python train.py --n_layer=12 --d_model=512 --n_head=4 --n_kv_head=4 --head_dim=128 --d_mlp=1344 --vocab_size=37867 --activation="geglu" --norm="rmsnorm" --norm_place="pre" --norm_eps=1e-05 --positions="rope" --rope_base=10000.0 --rope_fraction=1.0 --qk_norm=false --attn_scale=0.0884 --bias="none" --tie_embeddings=true --parallel_block=false --init="normal" --init_std_qkv=0.0355 --init_std_o=0.0 --init_std_up=0.0355 --init_std_down=0.0 --optimizer="adamw" --lr=0.00122 --beta1=0.9 --beta2=0.99 --weight_decay=0.11 --lr_head=0.00754 --grad_clip=0.5 --warmup_steps=383 --schedule="wsd" --decay_fraction=0.693 --decay_shape="linear" --final_lr_fraction=0.0 --batch_tokens=131072 --seq_len=384 --doc_mask=true --train_tokens=1026000000 --steps=7828 --dataset="wikipedia_en"
Each number is 500 + 25 x the weight over its row's rms, rounded and kept within 0 to 999. Layers, rows and columns count from 0. Numbers have three digits each. The size before them is the row's rms in percent of the matrix's.

# up: layer 6 MLP up, 1344x512, rms 0.0697, rows 1317-1333, columns 128-255
# down: layer 6 MLP down (transposed), 1344x512, rms 0.0616, rows 1317-1332, columns 128-255
# gate: layer 6 MLP gate, 1344x512, rms 0.0661, rows 1318-1333, columns 128-255
up1317 109:506497518508532531490446500500521441465521514496504551514508527536480506492471490510460455509545467479463501512538486479492484512475503503477493522527468539474458512546468500471469426503524514501495496465468491497494500506503477514515473511492511494498437475472495527491543520496451533510508501486496507547480492499467512463543469495488529490477468467525541482458474487503487489490525
down1317 103:460518521469533485464518499534516494482530500490552479476536457465484510473525475487521494496497461513487487494467530474478488466482542524506479466510502503507492528527533525478482528468466477476472502499494484493505503509495559511505502520479507528497526484480486506533561513517466505530519497474458499539519510530552532482497529493485516545457494503512486482520449551473555513532524
gate1318 105:535508520526486454500487487527477488524466500499502526476506515537461476493522501505504492539486439490512505494485496493479521513459535515519503515451521477495506508517509519511498540495498521453489583474502508482471553502450475483486515510467458540487473462516498468511501512530526544488511485511464468495531477515551543513482521498500495482509464519521515546504535516489527479489479
up1318 101:500496519514465517507535467533475500509520469509492454487544486492496525534476498505503523482466499489492501489495518474490481514477502514499492469485465469501499464482498525511490510454440531528535486502512445487531515504560494482491497502474514483505491548503528535486471499507525478490522458503494480515504550492501500526477498532513458540496470523520519494493546511483540467498520
down1318 101:524480462489510522491489477521512470512479531496447432472473499498509501451534463463477517529517522499505498492487506519461518530508554542492487506481513514476454502505512480519499481532544536493493498492479483495491516485533535524463536502515515506474513450522534475488506509503523515484511448477510458494491468548500512485470506519524487522479468454466487530524501536506496456519544
gate1319 095:477468520458495476509505505486503499479523537514505513554467504503504479546472497510468486530514492464505492517501502515522497482516493503495484500476507506499507442495482492535488537503524507507474520514553445505516491505489476527453501470498510519513507494476503468509519434548506464449463503503462497504518510506472525445477489484466507461500481522508484483487551492472483528512459
up1319 098:469461473471458493542507531483482462529524573503502506503501507548483509494474505531539495479467511486510495507495503529485517516474470520499521473486499535528472531533457472469498546502524540460490481518538473511500498507504462526512509477499497547464467511477515525482490484507464495462475480499489459520452509501484501468497529501507489502500499496491503490471472468494484471465516
down1319 092:493511504517500539480516505531494492521523474559461508477535485544540525488485483502525498503480511518479503475517480462518473512506505500495501485525458519504508536463504533525472487491463506527538478460496502528489469482532491467521484455514483518507520566495512465509474517495453553507534509509518498501476479502517525511509462511499521494502500517517542507500499472507490472464491
gate1320 106:508502538500470515524535484512515508506489535509495511489490515494524563498512526474480472512496491532503534481528518461476514490490499511479478483459532528546493507497517485477483490495466515531538528525503463482518485496480530502484505547519521462432464548449518503482478542564513493502484480516527511534495516518467506473517480492506458514512519552489525463518514527509480492517505
up1320 098:497514523468506482475467501507497520524485511536449484502453522519479461522448521489491502500528505498496520471517526540479524522497512457492479477515492512477527482481444523477482517464463516501521509515489513495544512501487506491498499495534544543453509506524477476490518468462513505465499528514528491485490520504525496492476516512502510513518503503534475496527483560487484513488570
down1320 104:480508528486563549490503480502498522546535481480551512496531494455476488475516525520499496519502447496518490515478486481536510466525455550506501542481454510519480473470453540486491511493486516500453537483490490539526482480515563456442509524502492514518465476494522453538523522493503513516530490489539494502509550511512540523503500491456531503489478495512502531513521468503468493467489
gate1321 100:527488500481455483510465518537530555502526539467486500462475533498484516514529507517462495481514487508439517531501462563515529529515450497501509494510449500468470524491517515554518509511480467518467541482519470529491517503491536547499486521522513491490493468507478481484484483488508518490530524534505503524543522508521512500513533463471509466490496477507468545536486552469476565460506
up1321 104:524492497533524504509530462542480515483490503504475534492496476468507475507495540479506546490505513535464527561525481513515513474484493504505517472528523460462522484527540465519471522519504489509507491472491448490508470489494478480492532470583495525465482495493494509480514501552548454531485533498520492492494496530491479505461456546499460477508509509479557512471507524487516483487494
down1321 100:515499479464474514472483506529499539476529530447483513511486541475541463496551527523519512524498459446462560543530489517448501502501506470497487529479511520542470474516521484529487507475518525524539487475485472491486490484432488523469482472528499493501494478489511502489549506499501521509481522462477498505497537450500508494472509517484485538530520520494483478489539502478458529448535
gate1322 098:483522463480515503514484528520516489459500529522501506516472488506515474457507540505456469496467498450497554496490514526518513501482514487528536468459477501492480459463514473489485512506494527512517575428482489494475559493502508501500476498478512507520479528495475493495462521503504530467504526547531542491490533464502458518507496498536505518541466490558534485499539498507472510495525
up1322 094:500504495498526467509523481460507517519491474479501486566532537506479508515511493530499496462489497481507491437478511473496466494494468464510536472455513550475483495522492496511468507484511481478488510486486535443506467470466476538493497501490520514601496540523508457480497491495529530529512522522506492525515462494516492480491506446481513484532503493477519556484526479513482471536469
down1322 096:497480504500471507500508550521483511474454480543500499530502490483533484520524503485510487528494528486516525507515464499518562513501491527513472486518506461527536515499490475519517507484503506538528476473514545558477508492509494497557525520493462496513446501496459502554453512535496490476481525488495527503517498482499492504515491507482458491531565519484541509467475517505530549499496
gate1323 096:546488502493494493464507505500468494497468552490500515487477541497465509511458533528529397536506465479527501529513490554534488486469493495526470508527524497491513473487537508499501498514507518492534542528503440548444519485482509532500492509518515512536499501469476514473506503518556544495470498519507566476479540538515461490476486524535533514547491527531458476511491514494483499495514
up1323 091:470485519527471479477478501486502474505522478535461505490510488531480520465521485525487501507507505473467497530465489505466484536507517479493516481493495531510469503524475485485518525501524460485521511468512507484505494493472474527481489511416495511469476542486489477480491449486501474496487481458498446491511493479502514536528474509496501498494523494526451476523515491446501529504522
down1323 094:535484480472528517500514507455506492517508517501479485463482529515465482541493474501514494487471512513502533505465518495537467503505457529539514549533525479504499525502526499469487509522457541478513524513514460473473545524540528475494509476550512498508493492503501493543501535493519511511502510506492524477509492485458491530500518523515501529512476468481486525497501493499541473512501
gate1324 102:492533481489489469491506537503474477477501479503527537483500503493470467479462462468458495537498466503495485495566541497492455475474508515484513503520483502499478515486478509516437492505503504502501498505532461466516501545506488448544523499496467483487546526480472513559533512487514505481510519459472501526510486515485510462508524497483497462456485527464492506532518446484495475500509
up1324 109:496515499527466509532481444428484537489493487490508496514509461507493519500496525535492494493494487491475480485453496515560512508509504483494485537495541525502504478500481466537488458500489498512491523547532505471433506486524495552486458522495492442509505481517520461501493501475462542479505522472551504463468483508487481506480522442489439502530471468524487482477511521476499533503449
down1324 105:514500529517482477439491500466478546493492491467520463503489504505507470542482506480502444508539471513508503514485483459524498486542491548509478491480516542500514538501560455509483527491492495503474508487464541509466479583485570477507498497497518479482575519525497519495499481474489498471523517520485465478489517482488503504508524510477485514524492515482490483488534527500499523543459
gate1325 094:552472512472475515492496540477507512500535519537544520494504482515487529501497501493481490461466528473499540466549460477506558496531469514494477485513530501479458537519509544493480508468515494510534507458539484510507533481436491513503534490495488500475505556499468485475461488526487498500524494477479490537486481531508495494496496490550465551488501503505480491453516532541473494491482
up1325 091:527518509493521493524521500500502542496516503540527520468467475476463492506487489494541474490530498490541480550442498522548497553503519494502448466516478480491504500516514508486495433529474488530433499475523484499514524555548494504483493551516491479501529522510499485513526504487472488535506455503484500533524474505475466496487478504478479505510515490476480485505416512479498484517526
down1325 093:472516541478494504485480471492482430496477501490481503504500475516519509484455487520463507463478470507459463470479470464516545476495492470516540486481542541490478480463476515491525529486522487563483497464489522490492509481491466484488501474507489497521484518514475517503486502516489535486512551502524477507516499479516525496521469474544488528531460536518501512482510501527509523514520
gate1326 102:513502541536478465506522532511487507510503498525517490497459486519487498498510470468458499491470462524496513451492480500528492502522512509509504483508514497504486494507522502507485503552499496495487505539501486511511502525494502477509518516523451525505493482508534506462517500481522470479519506495484488519527551500472460494515523548519527505502448497525501498519531500507525500514479
up1326 109:511504538532515522489460495517480522525514507484531505503524556526527503519498490455516509481476501545512523460486462486483518496538518480542487457501552473517475513497499525492514510509492522472518462518504498524509478501481506489461517501519506510499479495567505464490488549478487486462494515485510517492531510515489519457567484510527534513525468504521493468471473493462517515484447
down1326 091:514530493501471483491461525510494501497497526487514460494502502511527524473517501497558502526491523507489541499493527506485466446504514491497484485536515481526524499502500552480508467468503518557494464509490526431500446548541491519517462516521513512485497525522523498504506484487505496504497498482508473506495503480485506552520532513472485534513498468516508492483533454502533559493515
gate1327 101:458549489509492531517496506484463530497475488473497516498448479504483517537526511513464509455529490491467523489510519556502499514490524513443536507503524456513501504517527477519523523466547480523475512489476490526543489487530500511517534508504502486489511509509530511503481475497511468506493515528488480488557461506516482528517508492500523441483521500500508462423476502501461506544478
up1327 098:493475493544511515493526490517561469496520541494520490508512505489507520498524521505531561484490480499506491523463504473506509473503531538501518530482486512494477498505446413539471462522529458482513502501465519486473476511484504478488539453475494569485474516478463487504524499496573568477503476476492498479497478456520499503530524535478516485500503514532514532512483487504508458496478
down1327 100:534448486505459464578496480492529500506539534539483492526536508488518520463502474449538497517488531512494565518524482485495490513529456490483446469508460475466496503523457511498509481481484527507532499538469528509482518480474505511497487539526533510491460473453476511499508507475518489476489514514523509513514490509491508488532511530551524536471470487517524496505546495509481517475515
gate1328 105:532521479495505499486541532507485491505480505525520542496518515469514537504500476512544539515492525519481497519513470514476460516547487473520503479529538482505553490526498504513478522519487557477507484519489430462482481475500443463490531493508508514478550541483510451509530486508508526454507506496508453493507520494524478480492474533471523471524499558486504521501450510498479553545482
up1328 109:537516522494471509520448478476483491517480501511481509529516487459537517525504470502480498552504492494508522483540488462485551424499511504504505486501496485518459503506457511500513489501524515497506513498499498524486501503430499454477496490507442507504508483542497493511513489533515523479521498481503488524487491530502504518518529503478507497454511501505501501481518493493472472490479
down1328 109:481520476472502457552512481475528518526518470469511558498530479478512500502529464455486552531474559517547478443502510476535546490516502510492470511480526501482495492481479523502479501472501475516528475484531515477501503518515455480536539554506528519498466496444519481507505522472519449481513466504488481491451467504505518501486534503490514503508505442441497515527486533499532503508476
gate1329 099:546513511519508478482520508499500502491497461557509527505533461452512477520500485463485496562510481528549528520471511470459492491493549502493480453467545481502508503513502489512487504507535491509524499521501503516535493495515486489476502548535502477506478504480498485464477493517491448534475505485480498507526520478487543499506473511525461499493465537530527472483517495485435479509474
up1329 096:463500513511533503516506494493517530516500505515490506506499477516481480447505495482523491563483524499499522509514489505512502513501538501439505539505495476493506502503483483498515487553500550515494521482488495488499495500485511552513478498478480428440481520481504526541543518464513515463535505472564489488503462480508489513506534476522535527538509488533515476495509502461500555466518
down1329 097:494484476517467482520479513490481495505538475529486508459500497472515520500500498479479499482472504504487494503521504507507498474471500563489477524529499519473510528505514506509512503496479490492483482543498490459473494509490468491538508494529517472493528457492496501476466518458484530529454514537533512572510485494486509518515498537487493523480458497479504496527482506508441499515495
gate1330 099:527484462482499433462523528537494498483488502506535496515504493493488491507543556507518495519474502538497467505541484490513531476515482486537522507483505464518461516466544473453484464553507481474497520480491483476514494548488503499523524526490492526507510496501538530443504482538535489470476505483484541510497519513484557517534495491501505463512486543517500524511465493462513505517473
up1330 097:506509510499485513463503469486526500478521503501488525533510489495517487452524532528462513500472522511482489498507510517490490504465490533461478508471485497502479463504462497515522489517513498523470512526482479457502483501517477459474522450512541512498496529490551491498545525513459506505480526515488493495542509462519511498458473507466473509488494545540541497461481487487539456506467
down1330 100:445498499515489530487483455528531499491431476497494548557535505458478495528503554546491487468520484461511525527481451515516470494459499491463476507470504518487512496519495516488511495484542497520482534481502471553486468486494474527523510486500503459487456527515515459504488490502520520489483546503444483533508529493498542536504456506496468488466492512484477507486493470514522525478499
gate1331 091:494480476493485525526479495492507506482462499446517474502477515509492534556499495471533495496542444480471515490498521473476494533497506503500501503484471510555539519480557520485472480491504483468499504512482531507509493500497473515539523483529470461480464508509468505495454479527482488476543505460557548536493477494472571507490522467460502464477514484482523509474535497529533480535498
up1331 089:476550464470481551502494547530536498493509464497480517504509510515512527535514533503483490473462518469456467535489484456469466473514493485496535511462418437481494497506497461481453490523494508524504465461496456503473512508508515526456498480478523492523487499462543504475533531461522494520499521483486496474479484490511447501505489505531501490486477497520493436503508469490451525519493
down1331 090:449469488513521511534485512451508482496477523498492470500527500488482515482495466472506479492517500557495495436538530529527494516475504527500453508501498567518454510490500506483520522459506472444519532485488540487503515521495497464517491506486494533534465539513520492509520449485450482525495467471540473556514498497504505501521524497454512526515504498543513523463531501529496499546537
gate1332 093:506507518497511507477501549507523497538510484525504506500517438502541503518508497536487463508524496550556499442488497520525489528511498522489498512538500523474469466468467500487482489513518523537432504480479490500498473511523504449494492485485458522449519473506532525544470508518532501508503505481507536507510484502493507468528490509523504514512498531546492523485477471475497497502515
up1332 087:498538491487495546528484508496502480535494524530522470430517499483469535502482470524517489506481494468497525503502540507542538479538515556543490494424541537510489547510485520509511479499507478475479521472504549506484542508511552522482474516486487488509493508524474506486482479502518546475540510517480486528472493473478457504519541512508496532492483504518489514488491502503498488501474
down1332 090:523490536522492536522494477497495532457482504470478480546505495515507477459496537469517521501554488528499550501494466489504508513484440491465498500533449507494504465510556513518491514511499507503517482481495514505524469479463481496543492481511531482477466454424486504519572521506524490521494462485535507462528504483559539514485503463501465475502532474486483495508499533532508527531519
gate1333 100:509426554491489506442494504484481503456476523510521521499498517520544508485507464521472514512476487502497475485527466510497509487563517490515459538520498447537493502514524498501513537489502482492500476543499516476514534505486514474499526521531524492469496503516478507531538522509513474534497514545503521480501502450499550470523480467477507504526473496522509516556487551528525519512522
up1333 107:514486516516479486502506496485479487522493482484535508512504493552507514496509488485522487498548547503516550518512472528447543493499468501479498473531452482535462519541504497486512538464516470514523496556477500410500493465516532492506522482538507508482513507482473469519482493499483518513510487501471532527522523480525467498521510544489440498480498491460482503479514478506500524479508